Each number is 500 + 25 x the weight over its row's rms, rounded and kept within 0 to 999. Layers, rows and columns count from 0. Numbers have three digits each. The size before them is the row's rms in percent of the matrix's.

# v: layer 2 attention value, 96x96, rms 0.265, rows 62-95, columns 0-95
# o: layer 2 attention output (transposed), 96x96, rms 0.212, rows 62-95, columns 0-95
# q: layer 2 attention query, 96x96, rms 0.202, rows 64-95, columns 0-95
# k: layer 2 attention key, 96x96, rms 0.194, rows 64-95, columns 0-95
# gate: layer 2 MLP gate, 256x96, rms 0.271, rows 0-1, columns 0-95
# up: layer 2 MLP up, 256x96, rms 0.261, rows 0-1, columns 0-95
# down: layer 2 MLP down (transposed), 256x96, rms 0.094, rows 0-1, columns 0-95
v62 082:493467506520483524543497519493513472489482538510473524516476524511511536509524501516444535574499521458494497475480523503499442523520467490474514500480482481487489493503511458491516462517476500520490461523511495484450461490540500518517508511485499564492544483504508509483516482470527514550
o62 084:506453543483515469529524503475490518494456532514519463495503473504499496559490487517533503494496484533469490486509491476519477478475535473526495480512480506492463495512467550503497509501495497534512490486546515494513475460533511504510504471492512485461484503554466481459533532540537464442
v63 092:512474461550504521529472517497499551497462490515478473519497507508509500497495480508526496497453497513499492482475529528532507462507484513525529500536510492535504498540517499533551493518504518510473499493530516471508493488547455491519507529441486543521572493502490497488478545510462521547
o63 101:510457515483489489546489499508497492486488472486510514525503511488515496507495495480526481481515462483534507481485476532514488527481516476534497529494444512451445472519578504465511484500507578513449491505474513513484501491513500514500520511507514486523472531503469501447500521462484453469
q64 108:511570496504479531439469446492500553489496541527493532481492486478468489505494532479504528516515523562500520482512508511449512495483545508453451506533488503509508500495473488476512491524467531491516520493510502466484529552473491515487492521495505457479512496485541496518492509509504474516
k64 085:518479475479532471520503503469562458530495465499515516464467486514524468507534458521448491516491490495506506492503487487525502493517482485521506502496512511517469496466535529483535512464516469508444468512498504499489477440555510489472474463500523500548489515540491523495554487510467497511
q65 124:520511512504479524431501444521442525478496544537505506447494507473508455523529513488519485501540520529468517444532496502492510546497494473467459477512488505496492501501489495492481472489509534481502510480494498488478504554452485503478535531498508484492511511492493476484477477462464504535
k65 140:551513461486512536463497460502473509458461543512512533499463471476459482498463503487504506512493494528501528450460515526506515450475510493487479501517488480507525515491491484508470512524489546503496477480474487484532517546485534526495524523512500503522524490530513501518449539548521545509
q66 142:498549480483473554464500463545473551472513536510511541501497494498489494493527515445498457527516493560526486489533526513495531498507512498496481497534485477500542515492514487503496488509534543464495508488485509467519509535471505494529479520508535518452512482498513519527464546479530475484
k66 116:545481460478538521471503464470486499494480537540522521439456477505458460512504459523496508527504510532515542452485487529508537494475513491517461511528515506516517499476500485518498498488502493514471495448465483475492522489486527541492511510502499476514523509502535518503454504550527537519
q67 098:502536538541480499503462470471435529547519527513451521488489494486496491520462480531506550485542512537485514484506491483492495563511517477455499477471493518527479476507511506515505509503476521471539497498502489497469470529466490494494526535485502473528535532482481483504514486481453494533
k67 109:532492480493496545461520492524491499466496517519503517431490469475492499496489512531497504516496539523478551467526496499516532485525507467496458527531502437469552498460530478518510486508520518474496521445484521477483521517493501509502509492478507520470521482501538520525459520507515561500
q68 135:512478522492509466511483518452518506519496503480441459525488506503518532499482493564501527493509512480471506537481503495500486549502448522485536487442510498510466483548514497487505510490480437466482504518524495526467453469500467520447515494475469495526499477511495483486516486488470527497
k68 118:436517550509504482511482528506544477525501472462472469549523540492522529523487500474529483450502486460498448517521474479491481516497464525491536472471481520497488530516502518502529509487506491525498501531517516529489496500499477457520475507488496514505473534492489510479532500483467432462
q69 083:467471518501526457566492525476527449522488462479521507534496491509493522518487484508481518502498459460498489527444527514476484477528527507490510507460502512476541473480537520493485507507508448499464489522513509519531511461475487499432506459493456515509487500514516485490503469464477510496
k69 075:509514506506529513519480549499513489499521468476517477519498525482520530472524470494497505490525514484485474514500474512538495536506480519489552510440534550505464524528469497470506494451468462506510502537546492503521462489522480459497495514559497479508490473508460510495529545507470459475
q70 150:493502458504501554465509489518460507469522498531543510459519519473451466494512529463505466504484516524538508456516494515477499471480554483493491535520490533489487525481482519495483475510500529503494483484496513479523521566493535485555470506518531468485496512502499531507467540521531497529
k70 129:527524504486488484498535452493460518487488505515509541489480486485481479546528531515485504535535491515499529479482495507511525436500489485513469493545481491486545498474543474497489500523500541479538466514462463483481498486499548509461503481495524487470537487539516499504449509547518528533
q71 100:531496505503523489507487497521516518503514479527481464518492525500541496527462541541474504442520502500491501488509463464501522532525498507499513506475499475517431489534542477472529523483507479464512519506524497511493460492493443522493542518479466530461512498465487501506561485515512522450
k71 109:467496531507518439485496522500548481517520470492494458491503495526525515494514470509464481464509500478465446490559472475508464532524500506485482460466512526494490524505487496454513510449466519502487496510531489496509480469555508479519485507512521521514440521524493507515532527503480468473
q72 119:490483521516511475516487526450513487528482505469461469493523513537554531484476477549518512497481472484461491552506494471517480524501491519482493492506523522499422496513527527501521556506492472511480473518522478536513475489530492488460506470507473495539479523509514465476522490486456475492
k72 119:444494548540493448523507565512521489528516454501465456521504506499539512512471483497503509480497484457503446547509477503510486509524472517478518455481510514489471518506486499487543527489501475500501498495492532532524481499509463475463502506528505518497490529521483488483552502464480467474
q73 109:522494483459512502489496508517463480454483504517532482497475490499437482506544494454514486523531503482510497529492545510495448493462506483548552477524475499523522538489457469500475464479474508527500458535510493478522547483482518497532477538486501464484497512489494516473491520505541503521
k73 096:539507498488527537506492498512454504434468517516491503458463512491464468467489509526505462524496501538477537476500520530509514507506508510511527512514492521544522524451502478512484491546518493515458481475460510495513523520442476512553532493499504473475531501493531526507474496535532515529
q74 136:520540508532475522479498424524458532532481529488518532521488462497485498544532521488498503510485483540507525508480519516514518474493479515528518510510495449522535485475494486519476467521524512470499480493438504481509541490473482514523516499483518477487553477517502532508465507498519516558
k74 150:498555490496468497470483443508471553485476544494484526479510477491495466491511530527526506517503496501514506505448502516515513440467523475506480526543483463509514488458522491514481481530529520496527493496455484489486511505507523511482503483470524480505536485542490510495450476536496551540
q75 096:472499450540512496494439510472509515495527496502536467495534488503495482500519499499483475474484504510487509502487500483455529488444519496502549497511487488486422502502492535487482473514443496488493488505502508460547523470510557460471472515515451467479483505528507459483508504512479492503
k75 108:484482470471495490479492541500526517535501490468509453502519539503562524459457514491497514486495505479521447541546451522499492510492546496475484504509510520501462492537514533508547490460479501498481522519535530492532525485526494512470468512515489489512466496489500517486535494487449459495
q76 108:568465445463509542545515527484497488484466496465503480487493514446496465466467486481517511557506509497484502497477521492460502478512508519514500496470481548498471519514453515509493520501493467526493480507512537505491476554461487523525512555511510504497512486496476488504522500544488472496
k76 098:453488488487520502496495476463488442493500499495496520481505490497498564517516481465517463510502476525459502488526508484485471498507497504511490468532498547555534532535505498504456491520507521462420474500545522502520440479506504499524513450491501503507506526503493500521531509526514516534
q77 094:506438495516488507494499498524509532462474463521511449511471489462501475457469545509488517523497512515526484512464508503473474492537490527499525510509460546470540491522551527515526516470490480487517509544537462489537483446488476518545493496526472482497479508494471509501492490513498539505
k77 109:536515486484541511510506525511551481492509529496499473485524478522501465494546501478445531466515505533464481486512508484486516544461480513514497484487539540467493494501463498472486470474491473476506470457514489482543523517515518454472467481472522493513483525476513540513510535549528502467
q78 094:516495490524471448501472500516540460489449523483509565489503516501478482485517477532497506507537467490485472505474470482489463461555499490478468482476489488468501545511499489470508490500496515509508530461515517500432504515539541485519510494495514483544485501484520473516517496512514500565
k78 086:479522499493505517499530504495458570485514468502531500563502477501447515499504506467484515509458497500521530501495465469501492469493522515513540517502521524495540494516466519486508507484545530513490493489493491526498502504469450480559541465481502530441511481483513463476471498515483537480
q79 094:500547513519470468488440510533484494549511530475509508503497530505493478517465493468538527454536532479527488476486476509482487495469511508470547489463492511492553466506476523510522481495496506482550537458500494515488507537515501537489459494503493485535526520518462507511512522508486524448
k79 092:500504455490527472500498499468501504494511472515494517519490519529503476481517473491446495532485505488460527501462502489497507530457516479488520499477497542474424498512465537443531517446512483477470507490464463478520503533508533479436518508485511485544508475527492509482490499517468480509
q80 112:484448490516484496488513486514488481494532458516563488488524473452481524483506495493484515472566477514536478482499506498503467511528496479472507513496538492512517502511460507505490446513472514504515518508513482473552535529474451462500461517516457550471470516497498507520501462482515477525
k80 102:493504490499494492502536495517493501462483513499489528516472460484472525463463491491481502538531495556485487490546544450477487529488522486450497474507488518513519498480518443495521495468469503515490490492525478508505500534489492470552450541509480503526505483504526460557486507462527480468
q81 086:519497494455509489494468498490519514463494478486510480497462517490489475533527442517480517518519500508485536469515492538512511506503504499487482507526506519500511503515468523520518523475496464493444585500492439549502562520483506522518487450491477515526468533482505519489485517495487549509
k81 096:528483532510494496536523520532488492547524519475471519453494498481501519480537554487533492517510479498529484534476527455490512535504468500506455529491474542531529500516478520504481513534476485518530505550502501510459489517490453516518506489560465490506529480500490536519517482502529456513
q82 094:519531503499471497520523518481452526515476497513495524512477483523509494532477497498474500531416525501493527504489494489511510506499521487542509523507566509542478535515467526514499465481452499554504494501524516526495502500517526511523520505489462432542512492492471494465495460480505503543
k82 092:455474519516496505505515479420504481494511547505508517532526556495457477494530484490500511482493493490489451543494495468495528504490525503496559510490470534539511513505499458499483504569492497519497455513442486498528492463528509500498524484498493527506492471514502474520473506459518509500
q83 127:491533512542468485520479505539476542528507491517518473504522457528493501526531502515514530503471474470531512537498517490557536523498504498531492480472514452482480451458504455509497491449525457484513529506511520499515516518498477495500445541501539461509510513465485508496461494484485482484
k83 111:495475509535514519475539491495485490504499491525464526487483499461499471523489504519485472525535508448506519493505491505539535475483457455501519479521489499436483494501483518528544505509515517485499497484487501487455533554521476532492483482446483481471513521548456496490462512530552524487
q84 095:517489547498526495483552497472513522476513490487536509461493515533484520544466473527474459525503528501502511484518490486536473527521466470518527498502499482484471537499501497465502491509466581491489494461482491502472469491535532478506563463492497518512540518459513506481505508497522505466
k84 096:545480477505505500538483497497522485543498563535547501499509488489518455534509554530491491472487470510463501510507503513448530535498477522494516508475484513475465511495508494517545520499495501516472549493497517516504526465526513488457471514469486470535481497514514476503547459521513451515
q85 095:491498480507499453484507540458482525468521536458493438497540495520541499476473509489479467476481517502474503495495510441505567461489469502495564508498496483470501481509477518504503493487518480511484510471466483509524516478482493531493529522500484465473487498545551463499477491503478523520
k85 100:533510492528543523496489472538520482499500528529489502524491531502496503485501501499522523545506519502515487566513541527485473532470490506541517473528495493526543517473485485515484503466519490484541478519476518511531514478519511478449520480501498509536508501497472538504450477563527486437
q86 097:493514488493468516533525467490504506530511495514506498545500483453489481522487502495444508489490502480544515467517510528475488489522571481486483489441522528481492492456479535512472525497500477515538496520513515501500497515484521453472435528459517533515459512449493460508489484493499477497
k86 094:482461502521469517505546479514451496504508478482491510523508467481470539513494540484515480466565518478514505449500521452515501466548492482530515479521505469475528484474470482521513482521485508480514481503496490518488479527530513513502465479519533514487472510563486472494469545531526528513
q87 105:506472542526526471513512495510484511436452494478469463484455490505506473490505443499566506493501501474513487462554539508484517510497511497525494517525495502493499513464478501491446507482481514491528521514482539537540513512498496496523482481494517511467485564515534498521469512469495494537
k87 095:533455501509521561472520513494488515488478559502518505499466501480515522509474503485490495520504487529506455444500483496511542510504476506471453476507515514464508549505513491526486506486477440523527526464523528505493504476497476456526530502498471523522484481502503500488471446526554505472
q88 113:490486518531519532515503469513447490509461500519488545513510476500535528464467521504481468483506515491497485548507511489536527509553521493498496525496535465506524476518510496535507511498524479520439485533477492507492488472486512497489508543539543528464504501536474507527540436489480507461
k88 110:469557488497453521493495515515548503453502490549473489481512447525507495499458489534476503468503476499490468511505485521487448503437540512471501461475510492502536487486509499529469497484495514476507469462495509500491511545483482506423523494503525482482522507479514533512482516497495494471
q89 116:467512490503490502503497522530492492487489453500530503531485527516439480510521515484514485530516536507494488473523460529462455480498535467541460496507516465522512495474476486511522512497500470525538516501499519519540501560465442518440500472503501500534493511515488462510503521509458516464
k89 090:504534468512502467478490503501508506447528474507431508510503514514456507503529533471491523452527521475500487471496504518531522503499483492494515480537490454511479536512467510496487507512518532543482473522486512474474481511520540498428455494482517494456493490536492519496482486467503443519
q90 092:532523511496441488504519515531493498482490477498486523442476496461558438475523496476478481514458476526496501491505509499463431507499472475515497524505512528478502502523465466463509517515487476499453512485480488506517518456490486487495484460492510533512488554468518531487499482480478535500
k90 088:497463498526490486490511515495519506467539528497592510467506500500451505498545494541504508484503490515482481514557570546479524477526496533495458484508522524515491481524480554480489470480484481500518507499534499509472468492508508510511484531506496526469516503489523461483519488525492460505
q91 099:461491475492502528487511481523508461502483475502485462504524509486489491562558524472488431535483490484476464546461514506503477503483456500496495516480492488435489492539510490496510539531496519498497528491516540497490488458496498484504531504541493509479533517524509529481524514453482538484
k91 093:542500544494524524507461551507472519487526520510488509527514495486465533502449472521471494501510480498542491523543485548523509482473496512533502500519497511533539492472505483505472475471494520506481448495479497513526494537497460520576475510466499496494523544495489509490457516509454498515
q92 114:485499484515506537487523509479472481484532510506540474492527486488493506503474572548495506495446513502460467513477494512508523531486551504523524493476491490532494536498489480511496517529510488485496519485456493522432481492531508492479519516553477506486517480535508503517570452490536519494
k92 098:512496508481501505502515468490553504480477510507484532538522487500540527549544451495478499571481479478523496496540485524542475532494518526475506522447500461504489510539493467473495474481461531530523485500528521501540461479508493465511498490519540512514527510471508518512481513495484536510
q93 111:499546506488485487484509513451517525532475506513511491530520504475499475537501539517518471518471519551492522469449491492523512543492528475512527518475506540544478498534472481474479532559498517522525522496487480534480454475499504511455513505522444471527543478508493502479509501492502502530
k93 097:493501515509503507535476465491505499486505507453486493513497497538505516513534510532521500526458515484519463549533495460485465436531508528487471521507495451480525495538581496511516515531501511514477474515456498527483484480540531500543467478461490491493485509503464509479478513486475478488
q94 116:525500479502475504520514522491485516500478518499490512518467517532511481480464498534518516494462491464520500489492512500449520515497501489493512549491522531490502513511485531443494534480527507514469525517481466505476477440496541557414500531506500511475530447505488511483479497526513527457
k94 102:513509535535454506493532533506523556513511545484545530486495509510499467538495529474521485496478484536551491511488513496511471506554515477499474485479478508560509511523479512508508494508511516467546481474481525480455482466514528516436489501473501495482494484472472531500535523536503508493
q95 105:505528519506490506486519527516480552498521464534467536524475506481484544501484528497540494498521522482485498508505531547501465505460495475472542467519511503488466507480492513541488476481521503507546464520469505477537486547502488483492473532520518516501456505539496525451470489454478483543
k95 093:466495517512509500467472516537502495502449499496462473510491487474485466509528480493494449477471477507516532482494480465482524479527495526524487527472493478512510508491536430510515529535465431479497489455529501506501514524524554501450507473509496506514491529522551481502473518498476486483
v64 122:489465481481493535497448527502465509498475454491464472529488508445513487537488514490496484469497445493557489513507546497520535510498513454524475507503494517444485449508504507492533511458514528467503460486501461519548511521466510483524505519507472487494476499503496502473497522521474513474
o64 117:546552524485492490513503516535481540472504471459492483504455502508530534495549500478470449513460501508505487518490507485489514503507499512496480495506460498486479466485501446508519469469511467501492516492525479482509541503507504481552525487505544556491480497486505550498518482501478515427
v65 118:449447459503514522523491486479516540481490510476509516487500493484521491520507480531514489518504502483491478475540491490565483451483472511503512479499480537508514442489506524503482525478495430473540462521511484483505461462517508526487488513474488513481545508454511479549461523501499500493
o65 107:478485506516484523488522485474486506519517492507503489459531505564462493506529487494519477552539528488505487556505509476517493475497493483508467523501506457521496504531515501476516536469512518482537512521513520434492536524543480466489537554461511498564513499469475481480500491491504498522
v66 134:472489472502474461518514477508508531528480488503496554445532499461517499478536504544486488508497464489500507500498522479496494496462525507423552524474487525536484546463527489520512509507509521502494505511499529474453509461516536522479500516460509509480470479472512531491531507473485516539
o66 124:497487489541477467445469496469506505526511489509501515463507498485483503535496489551486504523531528556510507522498472496481521512527504530444507522507487552483488505485512534504549488492509528470508495477492507473490513499493481445522536517505477494531463498511547502512469521470519501581
v67 123:522477542519474524538542461501486522516532510496469512481490495530490522472543498496507532481495482521541492498531475505501473536501489486532511480486549473487481501470528498480462548471468528466504505536465509552517471528478507499496521521476502527538512497519499480483553471522550527500
o67 113:509468490487502504485522516522557503476497534478459482467460481488491477461477480490571479464519535496490445469478512503502500534489550496498513500490487500494485509489451536474507488499481513494523502512456457536473506510477492489536531492512513533492545495511486540521526489457483512458
v68 125:540515501484532515455488479504502459526471444489505473480536522491497488531442433520491460463501500499512540459455513484498496475507510525518513502487475529497483540524488478530535534524519514454443520490515486478513529513487457507499481493512490484505539494526513513529505524504510493495
o68 117:492514481493491472501498505493445554512519460539491520493482492495510525524494492471451463435515518502503523475580481499515452447518542517475518500536501483487498479473529495502512502540476500520475498499514525495546486479489523497519457481488528521522503523481484514474509523516490472529
v69 126:493487529488461557502507460504509504491470473446471492502521510496544491433475469500509474501478521537505460491485513537474501512503515484527472527492502461504574527503505500506536486513465524509489471544498505519507503482514465482517506532462474490490477501527548480479469513517491461496
o69 119:514463468518496506461510497504533497492444470465533493496504454495511485480540524511481459484498471495551486494492474523458492503517536487515473485546532474487450469486469497485494483515485515532468499473479529533481531523489493488469460486492524494463493547479515498466488461448501486498
v70 134:550476491505507476494492509492526461501507505510531513474498493509484496520494437496431507497480489491506526536502534516463487463501526509538586495528510456499447509483504507499501522515498556541509526516494504514506515525488470549481461511483470495523478463481515485492526513514472512489
o70 120:464525494475488490516468507517484501508533531499499524508497474504481505460471500502485550479512537513472552479475512495495518510446512475470530486456495492524545496463486531516515508479494496479485535510483536481512464526496444509530470445495491524472484468461470535496465491471456511520
v71 131:427529455528499491464500505510556500476518526470484491525530497493499497490575493480504479480501450502478502453540489504463486465498520480514460508500474502503516499498496519478512480517499484526487449520468475509521519489533505471501475487486485500540479490546515536535520544488505492516
o71 126:501546479558526512479504482501423467545505510510477475493500485475495497489546497485510515511512556481525496487500481491526560494537499484535466473521478476478482497502504549522522484508527462472499497491520510490506514505505524515488488492472486477455471488495481497431525464477526513486
v72 118:484451573465474527515526479484507483516506514496518501475491505452496504466564509491554484537514508470505491492467485482533476503484509490510510480478482501498483531496495521530476510552557455477506508509478514512491506524498497517512542506487476495524512546536498536535498538471534482512
o72 124:510470473486531495487519459508506439508539485443485533517518484485493477540451496516527483499501503498512494487523501492516483531551486498478516515521510457499491498536497511459556480506476520449479499525463515482488480482524503443507545485515538512518512503498508498501576514503485492503
v73 111:506520556482504516481547482507518523491486493474480493470474543567497519515492459513455494533485514457493521505512494482532498514511518538464464535480486513499442489476515484509525507529508476529539533468498509508532518479506525491499548530502483475528532516476487505467454490502540505509
o73 116:505539523521470470466542529514513516515503519490499540491508487518563492513467522509482517485538473469519512497475502521491454507505496467478492505498480507503467487510518539506500519500462530486494532519543496481443492458502526528431528507540484505486532484518531490471524523513526462538
v74 110:482494464485506460497522474494494471516449510481492516523483593494486486501471465497497535514537478496503531498485522518473546542490476508464545540504513509482518531488501471437483510503503518496483508528481463522536509511537491461509530508505497468472501509514498493483509467510471478459
o74 107:515517472480476494534497498482514506523478513483507547491486514508551484488496514476452524529477489507492486492522501524447505479512504589471515501470453540524486479505489522513501489494481506501533486511484502478497526494455479512503455498510496522454508524434516486503560491505485531542
v75 135:483489464472575496486508518471491494503461470477519467487526481525486497471557521484538479522481497488511488463505527543517467490536496485538501520508518487505508500527476498539499447475545480516526460491525520536488529447481534465529490508472498504481503526533481509493484529483516504500
o75 122:528498525508512515480541458530517438492507498489519561487496523473494492508533476482483517513521543480478533525484496495569520508514465499493471476477498479525514489518529450503519494469492508520423488521489493529462486498463528479542525524479520488475516532501501478491473500488515519510
v76 132:545487443519470484498516476466522477518527510503523470499525482525495514550532460494528512550514503480539536512491518498469473535473496488493518459520508513448501475516523490483463504494524484523484500511515510486492475541514478452465450495521498477509497509530511497457458481513491462537
o76 126:499516485475503518524470529474492478501534539499450482519502500490491486517472491500507483507501537500488479483495536481489479539444494482473520471459467472501512498569483481515493524518500487474494458494524484497521470474445462499521460558509486500448542500488484512475485491465458496527
v77 129:454542512479544533463482478514510516492490533480516516557508474486478489485486490492516534487513532507520530470506466511495526443484510535509500445491514500487482512480471552488491498481485485439451483476496528510523534513549495510515515525491520509490489529503481525466448497484522527489
o77 127:518459515474524485491509522489514460484488468521516556501477487527497497492526488499545482484497502496494506480537572455479438487498464526549485502506499507493564532489528505515495505484540497504475486504513502469509519472494514529487499485537483509514469563496488494459542511529515519481
v78 119:527543500494544513486514489490530537497511498500519511517524494504478448508500495505483496474495491521563490488514512493515507533528523518508533502498515478480515502558545468521476498510505474481528471502503511515474474476464466481518487511521494516528490424522479510494563543510432470485
o78 114:466494504495495496527512500503503564525492518511529512534514507452536532486517493478499475452517522483496483504460471498553498497467474526499517457472493487499491507515502494493508473523536499549472513488471505483533502480506545456543504496461440516512497471526489515492488487481461566518
v79 127:507522519495450501461528493511507494515480512521483511505556477538475486460487464515451486457511525512503486490514485498460476481506524507502469495516480498527553454491498495525461492525475504457500490465485538505501539539547487461513489521499487484492515509469508463491476555455493523473
o79 121:494528504502512455464537503493535494491474483504524474502503502512477493497525507516463539470539525487520511439481571508468499501502540498508472466451502473491513552485490490436445498537475518447472494497517526485483525496511522508501472483489497491492496510505512496531497529507513450491
v80 122:526509551486551546510496508466454521457484465533500528544519477492525476486540496506467487475492467485477502482477537509530534484499484465549501498492540497488469488499483503480471495519472483506458485494510502486476530499491539530435514490503495525526442519482498473483488479494501480485
o80 109:498506498494517522486472508494494498486452490492499484466509497537485447503558437480487497477479493511480501525499497487524486548472531491511489520499509491486494510470476496475482514448508466540503512471498534513490476490513515493488574482539471489509456552485480494524479461511445530528
v81 109:463475538550518512457499489471483519490495531490485510466504474507497527485521493497505546496488506533458508483551504503543487511539496491485437489574476490544484516504498519492512523483515462527467496476498487523499468471485519496486539507518486508518461462505460473475514490476529501537
o81 105:510508498595473503483490481521559494505476550480508506494531526492511506509479508469544468510468475491489494513491480440494523535509509463525480465512482449502490489503480511505495481489499465504495532479539477519514456503485520527462488524484500526544482517499487522494501485537518535530
v82 136:511492497455486511529506489477527490498502540548499476494504482548511491514492509515534524507469460518485495509473476503468481467519457512471449494502458486512493481458519531478580482537505512499491545509519507483478522478507476532482539533523455508486495500450499520512486493505529452492
o82 126:507490504552502460504446491456469479531472538504529456525524482506494463541479529498548476479501488509488517471499476462448502466519467499474510513447493503488469491477524507467474533447488510489487521494486513503489499518494515509477531493502514436488504490513512487494511489498500438518
v83 133:483527467509500510476509507485522487509466515538538489543516494472494528505449501510482494484492554517506506493466514484480493496487472482506555479542500541505449491515472496539477532538491503480533519498519512537547483510465499531494481539486522517499503552500479565469475482536493482490
o83 121:497548542423460466497502510465527497492494517489523482529480500502484536499501470506506516511491507489487512526482497427509501493445525524534530510536506506539512514481502486519483512509476501528454493537484486486503495477499496487495519439533518488542490523506522486464527541505548500517
v84 123:492491536475519503556552503525500554524515470513485458503520475498466510517583508497524493471461527505480521496463546498510476502497539513506479496536504471484520479502476511480522517476520494521496521478512504529526480477529490480494519513501452461492542504467517488472447493495502483477
o84 124:516507470518523504488536529512529528519506502480484507495506512503499467471511504471526475514517478489457514467476553528489530535473487531513468500530518540482453490506493505497472533450526483441456512484534514486449479491487526464488486518483519497515562541494480503491498515532466471520
v85 117:516480496482473518500476509443518487509449522489494476494519485508499520527482518483493531530541460491467559456481490475526498520463495510471486463499527521483492446500520490484467462452492469467502525490511488437482550504531470526507511473501522500487481472498504547514509493494535507492
o85 116:534504522472473516530458496465495515496455516540467469511510502483490499524479484517480484505562481505512503493471521479489454508518451514495492513427480486465515506522503509494539510520508482488531496518534528538526465510496470506500529526481518518530492511417502496514502525535521499468
v86 121:500471544498489507528497496516482458465522487478499496521473530514548462514490518498530489501455475507496500530515502499501497494490486521539497491528524510504527481492524550468494499445512583506505479511477514481455497482505472487546524480538475459488508493475480502552530484442522512498
o86 103:508507484543525544570499533508479500495491404493505526540489496524499481490509557497537502518505489517517493521484490530521500504521507509509496520450481510470499499474485480486514517507518529461519551530453505551507495509501493524528503514478499489534506477499519527476496482480457465486
v87 131:530495519485481495505560528477486494473491514467496495485513501489518565498550537520465489494546507508480528493515493472502510467523560442525537500515471501547483523504480504508516525508521522477495534483498510460465512494525473487463505506454445497478503504533517490534521489520475516495
o87 125:464531484513521468484448490484545471493499477482480471453500513456446482510471515496458492510531527465503494446500456516509527488488480507519524501544494500475505482477476496507549515507502464499527499451493549491506502524481495456468531492491536545491540504506498476489502511540503494498
v88 136:514489459466507516471504486535508508506502471519516482481516482480513518482467486508494517464507492502482507525456501532514494500477507523486482527509544448494534508497460459450491493526492546528483513458555532485493478533493415500440515508484476514511487474501508490484532456496488497506
o88 125:530515470480501510496454477536493533501480503538494479493492485493507475503461480531477495472463490494498539515539515534466541507469489509510542445447537492519493479477448520471477532465502487486490453469507495492462517508492490528463468487504511486486489536529484510480469530508472547505
v89 139:490490535503536510495513468512497481460508522545509508462529526515538490501494499532433515486510481471477486530500502504493486504561506483501560500487464506458514508530458482515510548489481553531520550528521522484488499524488516494509534480483514562516509467459493506524507498489489493493
o89 124:472485483464509479516517486529466469439478476496521480476502530507511482492479488510475471510493474486506537456484496490520538497526533493492531453509492530496472493453476508477497495487527522517499545493498511503523507569492500461473504463524427487510484495528489513501483538452516517539
v90 130:493516496548452469517550465520503496502485437475512495473521480492481532504491510536508503519490479502491530545536527475517538525517529515489575531539509498489530529496520547508507489506548501522533535498478491510466499510501515453522504474517506520491446481489514510485494509507476493523
o90 118:518492471523501529493496531481531484507487466491510484510497496466491536470486496516531513516488482516514516478398529527517560473480480501460522505522478488470497506535525486492549478495496507490520534448482507497554526504472454519500505510494473500498520506496498528488499502487519548551
v91 138:511440448484514473516514490457475504470468485451502546515455517505487479519499480471520476493521508501479502470500481491554483517494534505460571512480521488526523511485488509514520506480518507477506511459499556548520482539530541531508477498477515476495510508492528518483490475516506520485
o91 132:521506516468503485460501485526512484530533489494456466460477497506518506474507496536514510524519499508462500514524525525458477508523470508499530497548447508537511501518528440541506540496489559503529459512499511506494476527516496510525572492440484520504510520477501510490502526481491520518
v92 126:483475496473547490537492495491496470477436517474465542505523534532466482489512534485466511472502513505500519567533491510531533531486493500544477528470493498454485487492514446484535491509513454511513514472493474476516475524499515462498525514489491502522475469524525505476490460501517489468
o92 116:536510507466482487499473483524529503495459512516482467473507501512577505472540554481475507499492487505476550511530486485482512523514496501509480481495472520462507486571502533497506525493511500530507575467499470508461510494470503519481493527514518493494482492509479481529554503508487541469
v93 136:479484520447482495524571484488525474468517534503513490473505559526504503508534476516509486471502533493485454497508511533506485477499510504547511488546510518508517495546546490521473518499493408481499538494511500483483511538507512470541485484483522502508537496523503472507506499504483526511
o93 127:436515521468460530438541485513511457483513546504501484497489515471498506520509534466482516494514486497506472453531513478529485476505503525485505498497504512473473532554508488470521529479510542461521469473472495528461484493515508481466477501494501485541525510482527457490490477475476526530
v94 117:476456500493517457499484505479480516520493535494499490511478448491526553520549481513540502493443520505489512533505511472482543515530479503513498491542541523455498513493518459489522505480534507520459502498455504462483508508477567488535486501509492519528520535502489519519505455467519485490
o94 113:509505496529529518544540494479519519492497509512496495479495506490508582532514464532536536508511494548443485508495476478510485538495481479469518484514489515429480502542487484509503532475470482443499518484473476525491470530479512542506488537531516492498514500508453495526504512505522499503
v95 114:510498511492475464538492486515530508505493478516502562542502523462543485484538513476505466488537538527484507452455493496518545520491501508494459524481476543464491522540547492517548500518486485489540468517495477519498479460497498505500508513499495457554497501494503472461507495517490530474
o95 106:493462550454509499488476521514469551568536509482513491486525484510530480500543475511473510480504459503541512496471450503454503512495513498530468539528492531492486451523501495478547506519542498496512496508494466515463491501501536484523485487484481524533530526518513477494530473491530490509
gate0 091:507484494507498497521509474506485523519504479511543462515510452491484476516519470481503442493481482498444539520477498492508490520507530448524516469563508486538495521513517497479514514513487450544548502481495484517483503498500482479513506450523477561516507499455487486517528535459468496475
up0 101:486525520492473493502484507472488503486502498475493521492512514487511500498511529506476550503501535498545461479552531484510514469500483558470515508447526506483490493497468510489478511487527555490470472513530512493536473516521530550479488558473522461479494517542513485496455492532536472538
down0 113:481474512490539459509480541493502512523496482498498462510508520483493493468521499521515475491504510478528469540478480473468461560508514498510493440481457526512473504491488505517485531509519488456472549494553534511546512491525511509541554528498471470500513515494500474467496529458484520521
gate1 122:471536498456457486533529494506468481519489503473536472533470510511508517504474508489508515490481524510526500540511489456450500476498532536547484495481515483511492511469495506491467501519525516515501467491509471492523507505528527448443449522509527525475422495477509466513508528486525485507
up1 117:524481539509487497484494520512473502459459484471483487490468501472463508505486488498511506534497536529527506502540495501460499426488502544480451535459556471521529510515530476486482489478528509488467565532522488535505490511473496513544494488511469536528493496483494482473504502481494522479
down1 119:541485508493513526495496503497487533479533495507447495545540486540482471515497478493458496500487499507525506522512480462477470501528537484465514463472474488489461552502520492501491479517468506503457496540489481533514469504481500496541457483528497512523501528516455525470511450487487527439